Weights of a small transformer language model.
Training: 1307M tokens, 4986 steps.
Each number is 500 + 50 x the weight over its row's rms, rounded and kept within 0 to 999. Layers, rows and columns count from 0. Numbers have three digits each. The size before them is the row's rms in percent of the matrix's.

# layer 6 MLP up, 2304x576, rms 0.0238, rows 1702-1797, columns 288-359
100:394517478584545525477430493559463498474504505464511560454512524468525409398492488455507396503562536548476417515506480433513586424429584484516515436496595448488319483489518466564507569436571482528494460552493516558521
115:469497454478469457538435422468563527472532472420519586423472521536513410491478540435531475466450491508496563401435539452523527552438444518454473481435486490494453476587582527549514483481581492509628450501588473585526
104:417479508589518490563550515405473500457518466570491512519536499367511480531492563516478525553486561502517494553526447492522496487489482534425519506516527447380544506575461521546553593455466493520537403500533513461552
103:532441517521539537484402561504546475515469466465483592464545549444481541500495405486483481580457514575379493462512571443463569522536566511407591420512560457485418488521496569532428592448461459535478504458479456540463
098:524508439481522472603526464554494457497488640471460584471515542516540518468534403535461540417417491532438440420509595577408522491498555536537465531468481559598449519422457460538480547573484473504539591492513519487450
096:577429561411510514510513447479487508479579449549475497477442501477434379460492550368467455437460617539485459551495524536541506469393455506457473528506476457489554540465466518499515484464488457511470452391511493552480
087:480442496491565580425472489560484527523530410566549435481455508491450492511578396464534465570516586493430568521490569470481556466499543543443513441614420510566466440476537521503575486500515416478473433459515456496577
095:493541443474429421535571429529587541463407571469532554409474527476478438457411519503486491520492468509441520452519545513442503596423531552448461499420546599514490532565484542504564501493501510535468437603545521528511
094:588470510441467674582524495487490475509466453561513502494453435550493517539543434537564460508484500449440542492497523523526493521540550520519491370497543462532454480585466456500445486639453436492494529408438519486459
090:549572563473431484526596435545518499522460453507463454492502521574445541501465486543503543497446556454458427527441495415561493524513512508544510421565480496405484477512515452486554527528446569463514498444519577442457
101:522464485602466495508510481479484518359533437494507541535450490521513531470489568444456430379554491476574522547408451426529471542540554535467508461543472387468521506521601515376472565494472500480580517447500537447577
105:441482460512453500459489503569505566501560460468484433613526465450495556510442473500468502500486524584542454490434483566621561444465429477506452562528404499533508505527424524561537632561493437532608464465602596415376
100:476522544564530572490501502515513494553535506509505428467558437408429551590486428524496539544494480441512374517521580588532474499479516378563453427524624529398526516548515488436467501478535468559488490477575446439512
105:475488495470516611501538396530483547422556548545537429522481489438540459507487517522499507479536471435456562453532537534462540486402499587523504557520400449487483532380550511553456495629447563491512522543426512535523
089:599496489527476504478564567476569536397486584479495465464520455530442496505493586537493535465537537565492547471452564493426509543419496514447557524495518484437360525493519462472511528623494512507505508385447583401381
096:481502401461428528489488400585586444459479561475488552493526481509421456525506495468458441543430526601479531542498531460496535580412503482476479459475599459531506418547420458497535509451554460505554519385430414510407
107:454503495443550486540548487515482441427532561488452546412463453554399548482420501484470519528446442438501508381452524440504612573483507466534445526471583512471415609503505567462522529480527450534480555459523583482428
089:579576480476509540541529498557542427474576478551491491489460496472547429505468529534545520424447582485461498463466449645541503546646521497524471569575430444459475528536534440571486462521555536510482625516479453531470
110:368493510495592469502488507434548559510581517455471532542548533479499540494403489558465556509421540506442474542468497465453529583504463446494653420522506479405469444601400447475537525541511452469597447529519500409534
105:509461515487510520574419576426553547502490474503481474529561565430468499492558427520437468572483558520430473442450457447485441548447488519575508459518566544544554412505542507540535545435512514482500425516376502515459
104:511368477531493541475415469561564513566576409550458498440472522476486532513458490403532467490463531578476492360461483504519541512476531552546505434534581450478542461684547474427576464458437590563454422473630521470522
085:478531395520526540446464379541499524462548474554573510450539512453499521588425506452493490381488461494524501530530536481497558550533452430457542561604521502521542578571546452446489547493594509479461464475526394526557
096:498510537520505573556505505470525558536519516487558516544498500480428521520544455509467368530603599470508468508438490538459470544504425514550492567495543482573437493497463483449549460545538484535529380507488505472568
104:468425440577528503567394595550438472554472481528401461543461448505516518538394511562456432497414463481484453398449524509518506465485469526491469526485538487585540539459512523500415583528534448590539549374599523488409
111:561502553372507528494472455583458493442502429539441553528523518481519446510504476437550459499438521488462439468493554532534479563528434483489545421529513433472496469387467532532508508501456535498569475481451577518427
087:575463470540582501460425468510464478601490440472474467457483524556486367494545503532527516562548456529522383478496490598494492529470461509527515511523529520521545511621502504502501465407536578475418462571441498534489
095:453416480422513508550502501472445518428568486564424402519490508551493458494522537498467525473560503540505452520442516535499515594463423498473479495500457426442412493499491512641588497405443480478557462490526486495478
090:390510541432464530475575406515545532477531393491456511453540493628425519502543484559527558458525489547578470491568555490389535455460470428502502478530533512433456445499472484487512487482481527535458552460517435557552
111:513574552534447588478561511562572490527488536487493409440457516515515474524522515448529577476540596574433414535473486541525473549466441558474477477594498476528444564545481526561444512568495421497528460483594684497488
102:552556494424531487506421543502558530478486393528433502519476463389515490509538448459487470429497448527602483530455450552477438497650445517523541528474547548462476483540493499421568538452534507508578460579532485471515
097:537460479507514468542460490542533541400621510532504550544579479516424381544496451538525556504401503566481447479489502512457504587489501460493556414496492552425432426528538530524571553476526405479456492449478443521505
108:509502393526512583496516469515486440496463505579490439479472507493451387431443519497486544430495433530457471433482508474414596535486443523470493530509570502489463551552460513592452538546550525485515491575510529498344
102:486531512544579536598527558555578466597524465538423441520462509534494540459446600545411472426508602552541557475490496525379532461466477510576526549477571489370517588480566500501420506468520509495548580476450578488521
108:465540435497477485535487535521528459513508428506457425517528571453440469486488457597478519477435486512561536548447480574511538528499541532514516484524494466491541523507477486508501580440521650566499545513420422549473
099:435477505447488492509409466446554564527493504494527532557522547453383494516583511579553417510436450457431478503426590529507518483468436558529605579524473394532476455567451497547518519522553508473504424486548536528510
104:388348506477483526542545491620436709551505543539550452542505500473572435521451535466413423516503505464395563484490573509457604491484457496574494503520504504451510484442454489489534469538518515507550461506511489517494
091:462513451513456436474581497601622482434504510512470431465507482550444494541392561487457392610492453514498408457484563579542532592520516496597506508476387460492563479513541499548423474421461550508459506595381614591460
100:505390484537434548445496504515542489573498402529456407509467551450436407482454577449449490550551504484491421509476523542553483494448438568521473514487479407447528467595596529510464505516527571505481479418515500472428
103:431498486499577441457405531511487614546450510513528549421514587507441452461551440564583400468548514501476494463475462569512481461425475466580530590568403399461541437585530523491527464557450590528525443454475566575525
093:462522454486478545469561548479449431511507521426515483468505511482539517410548506496511523487511462497511494455539576564553557402517461485494480558489555560531614499448436465448527509507495538539403597447459481513435
095:450461588580453540545542550528467479535605520490469459484470450477564569517461486508474457584448449461492426484447551536419463424545508463616437540503417432604475529488507464511484432536495456555518461532425400486523
100:520453466428521533537613474550513504435586478577511504571532463540551514517464552516469461468457477473436478499506523496546464593421481467510608480562540489572446481522495489558360501475508500521632408539538507469577
107:419502543403542549463518456475581507476444466494515490541523475481522510431450410470540571422576558555439529552467500521527504525542471510544456514584495597482473559502503486581560536511497458514575455546468566464448
091:605552469434529459472440422492526490505496462575509558449526456524504497490468494578572499470419566533469550381441498503537567467475533507538514573501524532518532506515510512569458493479533522490486559484456564478517
114:492489451477500481553440466588466502535442471500480443536418538485440552522382511526510554433397486515371438458414440530619511543480538546455601517450507499536515532472544533520501460542527485516576529548640562539426
098:542454425517450418541583621546472487571367441575465530427458471531492517484578541495413473582503552542489477446532561551461574458539471549465518481458493475426411500469520514489515486519498475493521515508445511547469
097:472564484453449555517547517538505435513394529470419467480462505450520463452494544499509495430565469523457443445473505551467543543534452434508526587562594400544472494456506483465470453528470506495438607611539491552562
110:456462475461462549497523553539530424454541496535470529478511496424525479400411443461558513564452453456464525556511573468488454559539504569513469521530450554541567544454552533555473507411507594530432596551593492512483
092:503502528560486596558492431549507481544556464455479460536520487469550493442434432511454525497459544591534459499540552538565511457485485493572448408501533487427541523599546461541504489498483579483545486536415508547493
098:520507512584563484443507462557512509386445523495482504499468400463436486509456352460472531500526424487569378524556564564466521589467454535470525463567493513500504517583529571506554525519443437481439535496535476477533
097:479501548485543409510482499524469467536413444479436522523524473493517464483499435447473491470420514525471596491497464565520377510465489502491393445470486504559495478527493545561477466487499406537501432444425536442505
089:449514478533442546460531492500550532461413474499553496500498523596495436479425563453437465483532512519484512419498484488514568541594469524529501555586560589477451453441546534466417499545491572510522563571498463475457
104:538460449491497588473531489468494566462655543507518515505445506534491474540466556440473440514491535546481505484526494467533527469575417539481540496573544431489492551429578543610457619543513575480528447421582570515443
097:433517549538565425520539469591554507432500533473493456438529386508389473512449530538550454489505503595523410463489501517507465519596478530487626457527439523481485470476465507583549524461479529483522534491503413453538
095:572497420449549502541559582525485604535558454464490511540462597490509495502497484467482566542500527476526510467512438470509560550559462470521592423494585513498577524477493526472627492535498478557542473487583472466594
094:496475577463461488510474442506459516487573441512476520430531461447471500462542461498496502535497503599497504592515446469465423468573501487593499445554558562489429531566528515433512413478444556474518463484401534560596
103:502496491534530518620496566477572540483549471487449527560443515551454441527466494514560604434504597510471482493447481549453543534427532510465551400562550456500416517506537478607540523492578423524552420547574420636543
093:555438413578530505538448395547442528633510489463505543521455444467478456540498537559513476550392451502429402505504525454507559551441520621511541442517498466455412530461532530501508513480586495462566441528526506523558
093:529454523416437549555514517476480513613561409459527497446507383545518469474439547375445444560539509532449492570470505496552511576526516610483510469510484466417407489522527470483506420586503524494569489436556511520473
113:503534404502462526542546543456516547511534478545518518439464524439403460489496411504469529550534464482460487456485476553551508501501512518511561595497543512491494508502585506566500504478481554568549447520512421549470
096:506499449489571478480478540505545508464423421509479426465389441503426514469422516431395477441415447593460460409544538506466663401486479611536479533550450426487496483438513517420493489471561542451502503444489493572500
074:498523452548478616534539464542556460467580445525447506519461447520447466542495464527540388455552493549354506533523576422508526600550506470528477522487503500498482481548485470414443577511561496510475399462468449545420
091:475473488450561497470533516505410611534503572475435420543524509504512496522434519573494503353511551491499534460501564530487550471536564552543578500487475561509412496508496530457571379578567577502523459593457600484475
105:499539530509532456494453479545502568513505531456443548495466551433559451453528437494496464434483461509510439469409474528513553484435388485507475503606500560542492430562485517517550518505541562520473500567507566638529
107:446532404507563540524535538506595569457501570514424520491430439414541413518494477475573456392589462527599395537360483553545468493576528480562445536585473503524599494538468513516533539524560534556495515477573576494514
102:437424406437533511492458561579517447485485538452431532569459512513475524531490481438522504393498426560446459406444462480500446470483467603541535481585539466483571443457408531593529666507447528550501460441505561490443
128:478496440499558435503432440534542585529457513550541511402497453397490514543510490514521426538413483489456498484546551523543576391413540487584532442571549521525416480494494511525442403499504586508443587539510439564469
105:436528507363491508631503505436557458462556509494403438429471525465474440472537525530519573518472550537490509509447506436512473502417551432564450455431452555471458498540545495488514465575486531477572399515441481511471
100:490539517480439456480523447459589491538467469548496485481466449461474472516493432570523557578511386516479486484508478496508543462584436464475440534506447559553545595469542556530464404568480544475542504573448478431402
092:443414396559449613496538532522482478575632548481445497583547474549468450416477466488436543460514528484468595471431577573525516548488507595615443454431481516442453484522549559555397549482521484559493487587449484462407
099:523525487519514487481441534574599504507530415496459508573480571467476457480570584471511505506487494499500500477505504484556525522509529551452536482550397490585503482523439516525509378508535570528516465480554508458477
096:533456462518533474512491560534612521509500479513459530501382420476575530509510471498469481445487508526445518472510446581469488494522387552549481525527427528518496514435428456534492490564489505509588510467414462441483
094:477526548527550478558489496516515475481485433515357518532409484514463477523466408446469443527449618531452562439530382627536517424501562510571494449433498486503480452500529464544492542519483447469552432529472469397473
107:503567492396468441496494513519523499475460377446477442495422448442507543528420473472444512498502533536539429495490576599593533455534483441492431464445415476501560525525551479437450441600535430547486546426522525582450
095:474573511530462560562456499537561481468553529552561486538560486514380517467443514579500568501491543426605562520528462489497529524458559485492589513531398440483594438545562502522545589600600413512535556472517477500481
117:440475464471512540469529454526570539472481474500450469427437525499539512473474517475493500399534498515452474477425470543619538457471371440557486601552516506504525565481508479489537618562536450527524505459551569459441
093:452425474383471508447447601521519439475518497507523455467499481552531446437498519479484506548540507461473426477525518596450414568444535548574490519462482434511406569504580438572506517467495441523483543529575470525505
087:422523502491508419456561502628444479519531525539507579414451489544369378490494452375492495463554441420491579537496470513491557435442537461525473569449538507470577606595512529540426414522542523537598473453491571447453
088:593589539463504545524489553431527528480461536485505460412537458457421513515559445490446492550353540491498452467451494551451507509509418573493532607474589521451472511506652448463492588446528546467419503497496466581481
099:505497502429479554527434499494501463469469498527524448498505528466497384453461499591487550386536456428456450501511571559469530543457494502549541556505428422468472592547470548592529449516506544521533525506582476546480
092:490576548463502458448412474481527480532514427502498445455493579489475471519593470551440454524467499495435442549558522570461486400567532447540538475519524428541484449545478473536508443606499450464448503494605506503507
108:514490520597454499501517561565491465476565521588521516546537471516455477519507486494464573542557476575530428495427496545606544505473522480473528534578570539460468462466455477492479409447521469549503464480501599479454
099:438512524478449493478398542495538456513501496493463501545509518589521553479484457471413526478477480517545550490560476491485514421467492421492445522523537497508415532509482543450355545577539510541529442498420513468531
109:498431458419459521428452592553559456508540391519412471549491475423584584446445446570498532519468506544535511525452540394507545468504417475480459531555400482466449579477519548539538498484488407505646479454552390458503
122:522575537540547521559500501476390515448460435598492455433528451583490499503494474464460574496514515562441483484463459439489635446405470452448591487575538546517468513445524499461520594526575480516518459485464481509516
094:481475472524456513475577396523509532544514484559535459536477430562470439514579541515505552538454509427432472511510522557523516572475468646517569556555446499519506521421483475570465589502503508468574507470521560449531
103:381534420448493581542464482482591546500421584511498454551470522453424512448571450521571449470523538496461505510447537450508594486468454463607494605522434482460513544561613562502476656534544607521510522568485484574488
105:517532505507611537512506533443521502488600385475506460457508558509557487465502510371481546448429487488523542506500491526570583559494490559416502583540474544559428548528458475538584500481546508485435466442588547555521
091:451579499450440540550612508494461452529463454560499570408426425392556461524508567473383437499498415514448410500558559434606475497472485513548507526478542516512497603577504470477487454514478595465538488459573496587538
102:474468447514540546516470450590480566441494428548428527508464492406528447492478469529528493513397505462552428514498490417530500457391460495596448488615556474445547496634521516550512553373439483507480473572526522543527
100:414431489522432612573518493442395421531504518578462513485451388442525470436524413482493571570452491448432519555507517591446543477356422567404546464452421492485459564384551518550502485495506494507613430506462527480527
102:506459449416462537471510596541493488449510418501421477504535481548489484546435424510459414443536460526550458405514549604593434442404519508453519529504450410530432477416576561461485532510486382515589582515534538505425
090:497499436510530472479409559573462484513523516482506379393457553522435482481412569470457561561557480478552567421510518521429542594486481516554492507591488463425475613557488565521416481527486509555542579512454535490436
093:483478457526517404526553476554475469509509520492406502455489480431453515546503598478511430594434532446463469525506528444537565456542493553398460560454472501469473530421419477591497477475530510468569486496533406513499
097:534519476628481539557520472492469520521571456478531503489493473473524473481560497453509533567476538495491458481530523494429572533500509478560465502392461470598479549454483502400525421520460484475559572514439546441520
093:544486441458508401417396512510543554573545532535468490520540489440503558472454525545442499632478414464470374466499519493491507601567500530654559498502459481499430515530510521463545471514467493468540498567469435563525
# layer 6 MLP down (transposed), 2304x576, rms 0.0211, rows 1702-1797, columns 288-359
090:545497457429491558500522618537482459566495516541439434582542546520550595436480484448477467466518523514543557514610517614621534554544488498450409477447463560493679417434423555402473428520452482551498476468494420513454
128:416601497525526463449519505489649397450474444545595449531542552521503571440613482485522555514544365494509459467490615449464482536448472505483500472476601447578541483547568471520578489495624534529559445551468509490459
096:469504430450386495511520474563463471411519554581495497572455468563492530466464502481472488429449444537517497501461552443515505549493474445435504411513510500560490541397418502464407504414502634499419514458485538456549
106:463543497461491489549456544599467426500481483458516516523587474501496494487415477516472546496449592531484453435481490493473506449516538528473451475530461456518534468482514562508495573489551486440576454468408504556429
094:507537501429527469524545527486494486571550476466506428465516509531532525470528594525468583487403497497470474444440425527566486517463468476501455490503424551511484522556465669407510403438461479530535529556437483571587
085:453502554589515517510537498475608461549478501499672584420503449516481551539458471443522461562502515581519462473482521405548500494572531408566538534526432473473489523556516571537553440526617547552472508458484487530459
085:540455520472487459524497498528493469526423603493383450470467475393482516507462553521447505459466519555529491516573424429496513534466513489508444462507504469515429528465497599558514477555474486564440576449541543481473
097:507515540549441491454435518502494493543461478573530542452429483376647553443571507476542512500491541563601514500418581547463515421510432476530503528538490439443570450489574467531467522483501462614483538443465523390516
083:512487539436545429518599558489478503444462420485545492484474523532529547492512504534542496538492584508494559531516529426449523411431575485485521493491408590543575514449518403510545555463507495512449507496535465588465
081:568565486489514388583501607526534492496489550523548463417498529448519574459448446474419452490561402461528551480418441431403533529468447429474525509398540554613508513442527485524470509487495481562515555564535510556635
096:528559501415506546518520430383377568533457570577526379488540535515564588494453484469473523576447517381504534495526515556567455532465506554463510491507476465481450550468474558529510530518575491544529498519420527414520
099:559476457439564494494494431499419550483404489560467557560443488554510503467539486479513458494414501455574543476492472507481515500545463421514451406534483432458484505557496526535478554408503463522367488452440502438443
098:500544453468516460548527477445590604527387539504431560516511572465470435487524542391565490488491534502484491450403442635534466501485559510509459465444418495615565466460598492558453547506425534483527471505531507533492
106:416455563551497536518367530501512454572477516518508435453474522408603493486510482534487518544554536525411418503552535426511516521521484556413509578534462458444500486562547576481501502445534518573511467541482447485572
090:471393547484530518492439479440511518515539455500567530551446564528534522440517524513476496523479415523489483532406457481523527521552510507529441487502565539617578524524397664501493488517414448564385470613518476532529
086:504500623499477405512506513525428453546516501462500569488520487614519517490475595498511550571507463500554436495497487501458557516472525421498494514441479526384491505487484566520560506551451461538477374486541480465474
109:567518523499473514438558506391467478501540343446483497479485423457512530518526598503466499499443533475453506472470451472569445544522539489518568461568497497528443491552454541511514453479434454489489515465575546499564
081:446465502457512465402522501532498468526407482511543460528465468470438524512476504463475417524485423563420391480435465433474468517408481468533495509584468510510455437536548573513500516451525585546498460440474485474507
108:529435466515613551470461557507493513501556475452485501467511480486515561481540489528515453434491448463587440499573572537494530428508529494457383561434379537522551464500488552457536485578554480483528497513450427526439
109:476511544473475411571487558600647521477478540541583554411488315539486582471588405448544459557444502551567532574471451538434509462494489515485554498506530512522434528424602594527542520483521527522463538434471527587408
100:376449475505497429502538503415508417528540484470515550398537484535489546455479498478533488482554584430591479504443562442416566458535447520377548440540410589492563520395464466478521576539560518593604490520463482479549
063:542549462552553500553454418555452485537502523493560482574468475531552543506496536581560484451486540424475563566522440533439539466520464510548538443442462565544502467513560687503550430473512543594544496542497467586428
096:504396462406515526482523485488551539544476508510402484518493504480503489506510514527522511457479514516490453425517522533510476426509538466568384485532511423649581490464463649520442516475402573506464594519485532446421
112:521520513504451592511547435565428524460447545532477514419480420486415513448554482569520480542541584560581448508536464479517502517540566512443510547470472531512410462489535497512467438607437426485506447519457547546490
120:457514410549410570485497462531469504427484482612344519530578509492604450480439472444578520522453455492544435580609486592491575480586529489454517551535514436471567518390531535528522586511455530417534441455334481487522
075:563457535522500494499522572531504440599465545407567497563478537518501552495484550522537423503532487542408464409547533437484517422585493491524550437501481483577452505508527636448530530537489516548418534523483445584558
107:601494553533461452512455450446512556512493547392527493509535472432425459440491481428468512538507571560511533535472522505479544531494565470588439413488530479532427505562513562413562460466520559540494603481454496458516
094:450474450557584506425484456555593505447478471431491490524484375518520495551505510417519492550389517453576494481485475511423539438515529517483546550476442578553578538486497455524494557518424472572407536433453533515462
112:448447530446493572419529466588499467432538464379577509476473491473550584528526528399481398560537495476529529528435478566540503524505448519438517473526532485455468518482426507541424418577535479529500483502533477447474
103:572491502484410531503515547474552463506406586527398491512487442527540473462517492519473449450360434521523537543572563496471436551546543443510509586492448493595504510470529422506522530515535515573468545506337458475468
095:505513530526471481427576468496470499463499499489541395486521461541570561465517436551462500449392546440495504535517462603576472489541528557506475526524509417500530482459507514587528431442485509486565515581489483459506
118:544459528493443459565550419520548400506525528473461544520527493534469455498409452518533490477499578580479513497573489557500485457476424419516501475555536502494446397577600550465466437563539478486504505381494545475554
090:550461523509444560499454497522512539519526500409501437451535491447473528479493531497476433496505499502458518543496558503579396545453493509468518581592538459460535538563473549426385532462444429456522523495414488551515
113:573453530396458489455530522564589491590486549489482458581495473486520493503520422471523459492433496588507423526382434521494470530467417502460426465430395517447615432540589608482368501512495537596582496535452561488632
101:539542516540577554546494638446542542532624513514542486437543524442512476555461507456497511479413533500545423516479475533535506473441424396515561409515526513546497496460502505489459516532404498541528588474482473462449
107:509493485591455547450412588527539480490521519466459557402404493467483611446505568480458579503487532500493640531548530515575437528493507512455497492413531452474582506515575536498476536458461413498442432452450501496508
084:504512511447425470437489497485496512528548507487507437505506505462563556497408447532493487422554529466500495424488479453504542431471500488527506458462462489598466476509433575506458443459504491570481443424483536456579
086:522496471437531492502419578480540491533479485426376431463493519508511488426505448578490481495500475553534451564447610523488441571471585448460570579543432485511455535478479453455452497428507535569532501484500515473494
114:460617458498496509546541502597508478461426531580500500489523507499475439532425504473475393594455541493491537453541551395536486494517355478444439569502504548414445460470532492520517555534484510468606542504485447587442
091:482479558443513570459434425505447573537470476533650439583484425479407568579494490496439556454485493559513482505441453426388433497493465396555440384388519450411419452499588624488544503538479534500557475535502474501556
081:471514543485468505534445542512575511453551566468516590458460491430468539546534530553443571535516524479536582488511398493519498593444441488499548520501557444622493524454498467509476491492515509499497520473538554546569
105:478446580546537468545477387437509515464498574538580501519549366505492469572508450508464561449495471533545468566529478499404506453373414557454465521531489442449465435436548481425448486506483491523507566531480399449442
115:482494465528435483628534506511501457496522480498383540558513523460504443566471490518526385561371508566476490585476381410590457498527553511374485555459462487510460421522553517526501513488518528487536489609461470471479
082:402440530592477572515458556498489486467537545574495504555529491459422382398512491413502508498582434539502437565433596439471407569532572549503448439439471521424509510548507507531543520505473588557495430477522501459521
122:477455484511509471500557574456446486403527432499543389501461421529447346510481492461527517422549523454559626492502529533471513413547495507455582561578448580556403539415604476525531455495421519428527422549582460523460
084:503438424545563610516422446445501468557592546472446430530482520541588518525528491512531511478478590525512515516470436441625469521484517551516473456481550526454584533521527548478490470511445509546533449362537483509476
087:503406413508492473546560419514547551496507508528495472524502497544524557492456560503458532527503530471500530597580509438472431534557552609464557435461492469472411451498538473482585422486559531535582432384488555427511
115:498529526539479417453488511515485495516554533479491407494489485548475526524524428460492483527590560434556504476518547519410574530530474503491495420545554531524484492439569511512538614602406555528458457494497511480507
080:455512461505437482366537417472505530467534455445521483519499509497529468472441518528453482558457440392506540526530449459521429477502577525484472464452476497519485515446506485507463435524449498486509492520554422493521
108:507519428481430471647435524456509444491568491531506494502557548601560432520529567505506437420494564523568659490488463537520396441556558513512470566385504466524545496478470518643503384438538516458508533564439495508460
094:531483570580485491509510483543405462450479586455498413470461480486570525496592437504485504365568517480595521475496542477444576522430480654469529599445403520577489542469494465531564557528435518540443472466534464488578
094:440509488552575352457563489460562589503433426388450569479460423452480597503491512509528421457487548452473556457564451466450510465465479480482498404493461511477498546555545473513513480412586493459497542482501542507548
117:510461460494452531545572454491555457582488581492476478575414525424581524530498489532490498498535485447552539554516490541457574549511471478502577547465596503532608501487351517515533506476524546476447509544515488622544
095:584491546392555537432470521454451473431499439465542520447486568477549478483613426555518546436541450571495548562479512472495512534586485527523497374503518471473495538500476542491531591532460410476561490450547493497447
090:481519576509570517500499542444547439517507549598472567426517465533470516457482532467524507492443500481414471562524478477516625434420554479403404543552437525453519512519495599487417489526460551484421439532483557510403
095:494566481515480436465562589579546501556485507476529433408521565477530518570454339453454501429474561414464454448495531563471525582481531382461473482464438454541550456445543578571475533507567471547574576490536485440446
096:458458431487507595440409543449424469499433543485502576441570479584544540517513495483487518530537601504484503531533512478484438501568530560505450495502440443484450459419445504454448630493469568462525497499459516422411
086:501493535343562500374572545516500603374512540521493560509510422455461466442558404551584511460516499492536559538483506528593444436595568443465545475454488526531600554461482519512560404505482547463536528412554444553457
095:478496590501549479484639452482568547485499436534468549461431458480577508430508480518490586487499510558491468438477500518389515479435530465496480595406486583533573540479559500492551618439544492535414485540512513441409
117:485450584562564546461485442587548531451383494560500580464381558516487444552496561506512492476529500574477527506568532511473545500410597476464524419457512473546541512452526514497501553496466479464504491398490516475540
078:467447607492513441485481483511549554552520521515530568488503568490508610538513566507461444540633532485469461532515454428558491544474533465544427499539550565560480460503442622509539451519545559462491538525516526465591
057:474517448574542433505399527458474459538463480494560451499629580425549505428455428535479519432450547513501460506442464445505551432433432480434445449455499573516548415499463634504460417483480465606549545522533537415433
098:437500599537441593476527428446521416409524508494504529454539490499534510468491493448513465649316481441498422536491525426466432498499439514492487501541518423527550557481484540406456540467473387481448431492465463488504
098:479494501472457525510567437415576533543441551514529516506612398451405538509542489500486499649480407517488490553481510485483495510492451582559469425470458468572524485474471570515614526569566512472466612495495499422558
109:439500480479434516462529530514437529486488434515439531451524438511490527595463483483621522462425530500468593561505502517439478515538474473554587463392454517482480586405548357440495467548452428606520484569408518622527
110:510436535476483501518557544516462449566509448495387480421512499480502514519470608508537467481594531492558508582468563526483555508549518534529539553531525519448498536533506495406430502552550417521437548498458531516473
148:496481531453431452547498530541597530498514514451506400552405434508420542514504547502448440482420529454412513448436484495541560492508467530525577488528529526484544515472553489545457489496453503493420513511511463527502
117:601504473573493461457537514542509509497441546416546523524502445431451512553422449515419536545463425613508512435531460485514549517514579487487484571463558490521468498526427498490396433507541458528481526410473554490501
102:470413488493468538495442573415410502538519479511479430446515573457499484495509561461490509501569433469514524548461571461479493485450587454512563422539546459560537455496457447529589500471458497579536439543452452586543
104:544432455508438452476518431519407530453411514535421527464481410508495533507538525502473465574492461491512626483573432520550528436571479534475564447551499502512551564491397516488517521432517639548465551497458511483500
097:539519506574480498488451582455391489556571534528418451539536429494487359419407506506538515470542448530561504538479524376535531489498493484518446565464500439454372469517389477563529552588469627565567325592599453540494
091:538554581507526496536527472475492546515444620455450525517513503539526557490474541520450540534522467504498477514347455573553534429425461486563486538448487511523506505511573547511457506487606483554473505513400446513526
103:522451544406490541436513474485517466537452499468482420521513545445439536507535515541506451461548542541532460581487584450525586496529432460474493525437465511492546568442477525462546506459467588415506472561479495546546
112:450456491495565601488614509455538512490468513531416463414491498480418398499439512550399443490538527424435512512393435492547484488462556448552550560518504584402514534345460481553473494543402521489473422443516454618536
087:632450588542466491555604511526440438520413420525422540495463610510515468503532387413507445550610559542383423512628463557536486505536481522438507544420511550439377494531476542437506447582450446494480553413593511416514
116:470518503525383504552614564568509428379546503450391442404529529596528486474494429533480472420629544486519542494531537587509510480492503530481416564407436483465384529462519448586413453546445495470587534461538476469415
079:537527508538509475488490501451449557495526610556501409430452424473554471409545536475497610516468470440508485453466559421425517415415556444544554592486529550455551445591423594455500530541486457546444519534526501472625
088:513449491502533535577457434520471538510486520577555500618484519445546428509543455436546581483451425510527436486454555548528489534536503629512526493488504511486477511381560488540482584367525508397412494544502460555565
088:421444468503416585507515474471529499545545525435539571511452545616591530413499533538542460516624618426529498543498564491544511497489549490526467408528457572562487587436529501494447525520480478486539455531531436479541
104:488546617553570434500579536519550576473522460481464436548481495511503493529455531471467545454477583525523494542447481395447476415571574537518582510489448533434553420507592504433501480552571395472480520504452438569517
099:544514448531524508486543472518485538474571450475513537513514513413482477513471495465486565531425568475521595510440485462532518586514577434486585409500459489429537536490532590479445504480462491559601553577538450517528
101:423467441506508562490564490454512578451494474491518563527556471484490529461524463457500479471538548561492429535570502439505540379476568467422494508542515453425584501545459493502505459535475618496465486584544520438397
090:556463479470450483479428490457519596467462489424511496554490547504491490475618516387420452501555529535487437469503422493491479474453531569528393516509545536474543445505542519397465491550528407502442441481498471513486
113:508541545554455525510520646509493509506535617433460487493578438517568429498510455526470525525494468513461531508544522533502491509438561557519444464641543544549503480517511505537437403408472473471474420478495598366583
128:508588528407511500493467505487502488558484524545463504476592479560573515479538450584491547426387513577543489522506561591394570529504444499542451542568430547524514515555557540530537412456521421551454454531488442557494
106:520580479413554526494541508489494548495507486514442560428525460542485479545465599405502393475465515513624475491672488472479454544533565540479523523458527498566489490476538513504445453455440504435432576518548459487487
101:554436514553492507393459462518460511479483488532542488510551509538482546472525476481469547541605458512525494510586506519477411534496546442351445418618464461382434367426441482476510370574457406439501488485515483536561
108:492498473609519470505494562520490454493467528537515499470504473545470474511475437475495623463419484540553575509550614456486530493491497469504594508480474488433503550506430552590467463512453549389526633511476492502456
076:520479611558550409438402447496469461534483522486565529437583505415452454428500432481523527498458519519528569525462448455467545540552524459415554510517468451489511465475501520506506567487487500535590550459529443453492
102:523557494468468457472501500502449469515457520499451580487514527523474537528475492495390537549486494566505466535533541486471554509543420542497502531473527583518515537505532540488534541578561534512517499507462413564556
102:486447527473528489430466534503535394562551511537484465528564532499401486474546472492425488528522480450514500495490436388587403507492527455643531512478586426547416553564482443465462510515451444490505560442499401472536
093:517459519529520480531486532498574475483479420598514516473445470438476524500462639412517456545498485531383473470531490464501503524486501407431505584476487471554418462478515492482432565541536612464504438560564491517474
094:489469487581571532529580490567463572543461561580402509494411517461535581486480466507618468418543601480557550496451492467547505486447572542401481476478487520543550550543427562567416504466431462537482464441531430517453
087:496532503514475617504539499436530420479561492490479517484533511425602534544422449465547578553617409459502565508520485544486429508431423457455477494487518467514511511551509475518475477507516434484546545416538529584533
080:510510478514467411499536427496540436544486514506496449487562428484516508431385373538443456444442475574552527418507502522522525565438512474505408583480423472493506542529527524551461581494583544559430508478502445451515
093:446517425394497546470558425435470519470569453486583462386562547525535556459480502429504478465466567393446616462516475466534553568504427587477462468478498548504434571538510490531461442597560479476480493418406508410582